Weights of a small transformer language model.
Size: 8 layers, width 768, 63.8M parameters.
Architecture: learned positions, tied embeddings, capped logits.
Training: a variant of Adam for these matrices, 907M tokens, 13837 steps.
Each number is 128 + 32 x the weight over its row's rms, rounded and kept within 0 to 255. Layers, rows and columns count from 0. Numbers have three digits each. The size before them is the row's rms in percent of the matrix's.

# layer 2 MLP up, 3072x768, rms 0.0388, rows 992-1025, columns 672-767
099:128085131082054149151193161080126124142172142144158181124098125056112164114133113164155160099149051079154117115109115138123121164116174063141127119166151149117150128142106091150127123141131122128103120148066147138099083170138155119076165138130120106147155153098142177183099150086208119166
092:109108173099067098088170126149131151134145125136123115140118071109162141144135133111124110112175165166133103080112120138118137144178123082122099191112108153154154143150127157110163154093175195096166109123147121168149152162083168155062163097156154079106072150140130080164123116130157182087
100:142149125145103151105205220199126108101138146123126163081114202152126136150060155140143148100106115127129138118116154132131059159167150121068096147122136107144138166054143116193119119122174124187073130151117146147179091169072132126089123099152163142114159149181082125170089136137097124083
094:143167102177096121168110115161105169115176180186059099128110109083146135103064178145191104133104152150108122149126122079119176151104166183108137154156128166182118149136131095140126181132132148134201160165124075090153131132101179134066136133165140160185158149103143148142151145137118105123
104:143188113150139078130092240141146103117166113192185104150069136039157159122183129090133143147109123216144148126153134099099060127155100140142151152147115182130134113128179076201129186119155140107086078166173118122116137152060121119116191204098118123106168189147103147123171169153188110144
089:138165096198094091137176141167134048136087146130111160129135161142134123126107173156167126085070109147113167166103134142185185137155120198101152166132133179104126081141205120151142087139151105142073092098138089120118117158124135142158141126083146071139164119075075122091127127144117157100
100:115173133183121144137082043088096188178120158107131090097127122086192160125184131153060126151110152137215122154135147073127081166130169077099131163108146084077181084107133040146119164177131154130112201097109123150143076086129142062095193173133091135134197187110050116109100109098081079121
103:118112156171125133158128075145132122121148094159159166154107101100101102126064121160131081089131118133177156117140143114110142111185137125096110189139115125077088119125152133130107151181110113109136159076074121114166120029131121141115183130178137102131122155109104181093117199130156159148
097:165116069201085225111081132156150178128166134122173090067162171092103183113131158063109091135160137076149099142058161169129186118139126109147081136160168160090127187168103147127125093136153114144131130177107139167103080113105148148157112208126119096167151193118206161133165168164153093128
093:123141137092116129119120103149132100110156090148160150124151100143132192190093171124125146130144120104162209144187100124094097096203167108106153199171124124073139143129090124132093192132100122110096125098107204129110132159118142166158113172129132086107171140116172140142106080161175114106
101:116073164099090099126088117144098091074148084091147061162147188179074175159110159176120091128181117167107153168101114110123096061102142128136141143149051126149107146127212043172211101098159144194160087066041147173200122154182134131087115139118134075158111109106107147136136099090125191156
119:162185153159134141079116097113135149165132184118117038081103151084123166112103168139064093110105121123134110117177213136108178092145155147139171189121139124151134149135157112098134131120186103118108165113135092116141132065118146063104132129072087044128139161163110144069149135158171126097
099:128156118086133118095114155119144183085118168102130123130118183142121143195083066141128163151154126142107141165155105123130177141117131138118138170129097094116175088129115085078183142100088173162115124160083154143128101156085091162123149122109147101145180149062069143105133160118104148081
074:138128192151133092138156171171144124144120154138091102060057116074128107161078093103113102118144205152133122135106099143145120068157150174163119134167193087084142168145144091087125121206146108106143185139079082118111140049158098138164102165138139149128105088121162096159161167136150166131
089:165140096075095124077096064125110111152130114092151185108153094130096142112112158087104117110114135097199154083076156062112114176195141149142117153122200100131143148126162116150156150124127131075150140128156176137182115112073109069102092116126077134085102184141135168180083119181139098136
110:148117123066107170120153119087143175120124148119124130180045126138184137125054153154115148077118093128111153113148104103084157133159161086126115159109135139116091135130153122108150167154118142051201127083128092145129148090061139069105116150163158099096138169074027190166092194125143119102
119:107184098152132167111155135131108104114127192126097061078127161161104107178144183132107169143167127093120095086111167106184165085127196095112154183125131135122154119147171081138181142146161192112192137145112116167120149142098208111134139110142134146166111101055108159132093099184144156102
087:134103139075114153072114154164138077197107085126064085093160098090110125152082121114126080144135155165123142108171107113118133097149119089174087143112111136131165124171119138163132045143100145129158203173126144146175211093157075086152133117180191121124089178114151119146145082105116113194
088:172147151108098132094130112083136104179114121148070126111174127102133165106167106103085119143086141205176156086119152135126122121136123135162160158132029142119101187133155204139176136154117148136099145106135137095151118129143132112131162106155117081115116154095092157142151110086148097105
102:130053121150169085132062126116108120119100118113104156138172117166154147088078158150182098101069095103126175133157143122152102085112136126148123146180152145186107064075190152148114120156119138141130175155091116112168121144114171144101153212093140101142144120163153135142112144192100158114
102:179199103178119115126089127144118142151163075149126156126126147114126101118119130086181036161192135124170111093109149104094143068101132147160072130125095185156134140125093113144159110160079165177151136104135176115127132121114150069118087083209126100160160168123103155126121140126138099076
092:147177095133083160085153141116120107138159173144132078138149147116116190104139083106096125132159118179086132133113162125146138077213163116138132147145139106108124075075132130121123158119099135135170138101154173110116129128122233147085105103097164102090117099113117156151069174127106157118
098:176136153183132097147177164101135110142097140188085154108153144134138132178107120087172166148140147195139151115114091118156138133143128118145136168153122133170092064085164095183126136118089130130096143170128128131126133107155100089104114138134185112112131095142111107122162150175151174188
094:182153140157157078095094210143132217144126116178111154098182161111107141165068081106173152160162169168084153141138111154141157119135115120114083134132104139166105133152140151109104123143103086109080098088140141129156133109175157120112162157140141113141150183175165119100162108112129121104
094:160127134151117113116167157136124101092150090061132174168087111064164131187103078154080071131096144169119163135115117099101134097122117122162115136095141098103117140089125076100146131092117096127191118112089128123105109089108117083149147186176090091085158107212103075208139122122105096119
099:146122093063149067102076139115131123098142174138111100180126101214084149143118087144120105121065159080135173126161109098110098097116110165127203104150144159136161140094151095126094120146075095172131181151129067147177112100106165162088103104067122142139170134091194166119122170152164074114
105:153138150134115132123134145143139166188141119140116165129090168170111131176080123179011124118131089097162123045073174102123118053146105087105144093082134183115104178084167105113125143139166183184151153150134169157124132094126137119105134148155101111165095172131085164137151103110119127177
097:113133101107110104139054170125121060089153182095133154090150123138162177180142148137074142114188110148106110136109156133145138111124105104135076133117150192073101113120140115106180149149169179121125163126129127100120099159113199131109094137182115075105119102132099051145188180107159176115
096:142114129128116128120117126145166165158118072127081145123147138144109128092189083115071095121149098159110157095162100129137157043098131164141113136110135129120128027102169090128158138094129157137169162177125171140167049142105134162112116183070116104113122096165163071105155166176121088128
115:132118138155095154179185142159121180123125125159106202061171131147111150101142160070121158177124126075180116142107166092110168100129175134066089187100129072100154125090137051068144158105131152136196091103105072093098106120089145165156101111154178111124138184147131150092168110142129100124
099:121110088184161198147189141081155125081142106141140162159131146185149189125081155086126111188132150195091149142115178139112155081110129169095178159123120086176099090156130078152150150114110134149132152101127160129138128140112140096156123152125160151106154204114117115094097169167087171120
113:150121134078122161115205100160122176151135173138128084101149180159156196115111075091091114123187121109177078075132205156089169081082137140104132134153153155142109077074128136109104108145131154147137128157129140075113184113136146132117091073101153119164075201120122195143134151149120120157
118:147124155109120137122101110190157101144128137171102131068079141129137152137134160140072170129172117149141133147130125127157123098156085110131193161150119165107123102048122153080073139142099143132167153157110167148075115172163156139072127156090160161095140118117172144164132086113099150103
098:184101109108114161123168096123119147088145163141124155144082132098160159113094100179134109119116080049129171168146150102085161165209172136096131118103131164160088078139165137143124122079099181149135120104149117117149102175020149134093169142146192099094133144155049140097067109122144166112
# layer 2 MLP down (transposed), 3072x768, rms 0.0315, rows 992-1025, columns 672-767
098:113166107133112115164090117066123152147102111132155062152143139135142147114108155115099165154130150129168095119148135109191123132155111129098093150141126166102138079132144180114091089106089078160154098113135085139172188105154180130180141097124075125098055103172141108108084121178164126131
104:175099129144065056141148158142155117122155177127109126133110127128131128166128123171091121110165119160141158083127172124101150150159152109133129156175141122191079157118124105094169131133134108099127120153107140147180078148113109080065124104126104073156174163140093199113143113186159121096
105:144192154154073131182117105119141101072186128178220121079124114103145146174076123108132167151172154091126111159131212090130116136105135142108097095126166125150196150091122124133108161154130076173151148097143158089109156053165159156139166125127145125070152090123072113154132104165108183150
093:192106175120144095116146115122138126093203074082172169110169100150139137173168116178163114096133106142109125047160099126099031188136148146113114149137152128130185126132097197100131085103099047103140131125090157138149110093121159102123100149119113152109147065119080103116082145146126136092
106:116149172181151108105083167138139117125162121101109160206115119132096073112171132210131085148137104189164158144142147170192121121180109128096115105130099100166094123099130163126123152140139153089112142149128105144153131110099117132097131157016127082121178183126086124138179095136162116043
089:095168120098118129118086117126138153098152136156127136121106109166117163153109141115171119117169110152173092135089137125107094090085111137166102084136104126136136154134193077105150162113135119127180103141157212131121121153171165116079110096139137203118125133181143166129113140045122124164
094:091087092171178126102098100093133075091107111110157130125065062178111104106175138105165164141080096111150163143138114121177087120149139105132142142129057127134047121126126189158088163098070167111107085060103077150057145150167169081124118194095145142077107171116119098133120102180113151072
104:183101114107083184132112151144142087179144092159153125145105088123134126137119095053100146113189133063138085062138083164089178092110150151106091135123214116106066156138129128116067138098102125116165110118157121124159127156155112113069087120125090151141079147145123111126178142111121076124
097:057104166051090141142140164144114097152122140138064124061155091143165138111086161147112090132088129085092139120155116180212083069131046065112115168141135088178070144207134089089106130130162123103094123161075103132119113137158154087105081118157161114162167122129169200165159165144099111108
092:151161113099147162061142157115123121135161183152074173115090170148088122148143162138112189107116145155115124182081132164142129128147095171150157132145104121164148132090097141132134134103103066116114153126131065111135146155127171132127169127081101132130107148151137115190087098137141126117
092:135071115183091116127157101153130075151132134105143094112096161135062122131089152166138109097126139132149111132137125132102126143098121086098181145131176071137119115156145155135088143108134151152114181069102131102117106131161098114205121095150142121130142111078101135187157151139152218167
120:114136111149117126069090085148129053151149112143133093104154159142165141112141065148190108165116092133112101135131107124164134122171114119106076126131110091071052107130145117127150121125126114141122125117174197124141099117175161055073086171130136143180137177151122121148103121113151225162
101:078138183141108110164139129191126134115103141092157103193095122122137061122087109137154113067203102194146117134167119178141150086111124067113171122139132096195189102140168098172155117144130096135136181159085116136134112156138142104145102099124156202214127139115131116154125118074180143186
083:128140185110100152129139065111107143104152138154113205136130142134148087210118118159149080114152117115095116075115087065154115116126057148161182114195104104151098168093138181118131081105165131122117106159041098149108110127111178085099159172167083128145143163109139117177108149117139097185
106:130121140131046101151120158112135138085169139072126103130126106107147142165131157145156135117129091187136137032142151148062054102177158131176073144111145142123145164159110106153139188113101141126096125096136133156098139171144151088096095112144097167072132156151128146242155122116160121141
108:134156182190154175186065137177105120117119128160133080135163137088139182124186078156102158123135117122165109124110131150161049139110143087118085113120134112108123166135113164142144171162159106158065096148126081148110119101147176150157132104112128142100096097144152107073127080161112148091
118:128183105156201171093088096136138135130156132115126113065089119117108080154088143170170178084175061087094101121132123107111069105187140128123092106131071152157148142122097111098137124150110116125132114143152190130131139174134101107097116113113133133175074106111121123179161097127108138114
079:055114148129131106062106136122142091087146114121109139140164141123163128148176147134102168128042065097070146150075168136133095065106126122139196104132125149095120151194151212101102102137101152136105068196135114117175093119122078097142090128153108106164159173054107096136114085091070157063
088:116168142175169127106153143137172185125172166079218133156142157134108116141154145143175131109072074154110128166138172130163183134102149166154168135144115157141083125121112160108173141139133048132113141100051146131134136216177091112139035103186154132121125113129101199142147107104077101108
104:128128136137132158177212140120132111126160113143136063141101139149161132205143149133116094103146133069087072103084174125119197150168180127140148120128091152176142175130128109152079127186142098192136107160086138105101098134160136155134127019074146130141137119109089157134131107108161191116
111:167171128096062143184068094132107125151191091121194102069167130175119167140060113150119093129096094136155107157173152113056095117125136139140102180171144093150115143107141196171164125198150135049166129184105108155112105155122174128164102146149141136123099137125138168115127166099135077151
106:179119120133053150135141133104129165135152150077132065123160158195138129204125109149119081135145178157148154147080139114136154088220167129099122187142104106127110147103134085102139140158128131105162167165114096115090131058155150104117065114128215158096134089157115132151123184119160158126
101:180131097130067116209157116094120170117171108113131122092117088079117122156122099145112099102132161165113148098139092150134143106151135112129114157157112130167222188130125161111148035122158112100178123134099135160121144089145100135137107117164125130142132167083078109101125085082117121058
091:104151136078089159118186059139133186152156147143179135165093116144165155137138124095153125108155076116053114084152154106168133108135126103162136100121107138124065175156202132162124116142122091115124114038157123059101110116043113150103144118124115120097149134144105130074132060104158124155
095:164123147148161164110182131138126111146128052027134142143076140141174116139133184110073148148081157067149129108127135181093117189121041131166117149130180138155115161165088170138086132132088112130096108141109108150088156117152115171049155125121105133121111113113065181182133146109074159123
100:102108120148102109098182135084130140170123090132136146083165156139077051135157142143178130126175129165097097161073192175084187108102123148132173153113116089137123188165089163200123078088184156145119129132127169129093094206184107118114086143173143110167070134113020141162120117101105110204
097:071104076113188140101162138092166156116114123061090128094124094139105157098151133171161100150110152153128103128152112120079120155161130162124100074132133131159077096130188098140163098135154151084151079129170128163123113145122139102164118150179113132180138161195118097099141132111164070165
095:107078071108119143125173160066108166091113085153148138103102102146138128113158087139148141145105125167165149135151131143077110140123219066086136169150108079204154159133159116156198098163155191143134082083126164227122155144112119091193154162130147147139167120107098156213060154130126100155
093:187120133116162159118062089112109122128094173114162175077120104098082131092122115167106180160167128110115213117135147199212084094082071109104119133110154112124172151069161144131092118128113128128132121161097128105153163148136154074165156092156103132118150084146102083164105116171153087120
111:079110106079172105129137110119102139178136129130114113020075094163082108141129103164125071155219115108107142082083131118116139100092144123113104103150104128081100160188098124137177105174181126135116095126118145126106116166156089154179154095112171125089117131178093154130111190074096154072
106:054144124092100178208182102172122139132150113139132156089154175154140124193118100190125091107064091095142128175204118108128113162106153101155180179150121125176126143181071173146180186117125118137126144100107169163132090177183160150116192108123181172075111088119126124122069143106150140153
106:134120187197120124155144169150139131119123156146127131081148103097151120087133124056147095122114131131138162055111082146165121143114137148104019169230126161101145142105087110160179097137172185117084082098126146094099120104152182134148153164084152112124169157148115151142153071144121090098
134:143090213090118088098115041121114158143146090098173084110127118153171140155220175145119144175101101144165117111134048103154158076094146125130096118124114061134103062058151136108075181081099145163183170143102139129142146175165098150083085173114117132078129139120178124113153077105146155163
095:127165177113182094245115148147107061110092187151161140173144118164152066115139166108121179120147127151135097149108124138103095173128102124159124143134074088125038129078106107134114200160137134099114158094135079130122130143107199152093158111106125152102129103141099095120068070119122137120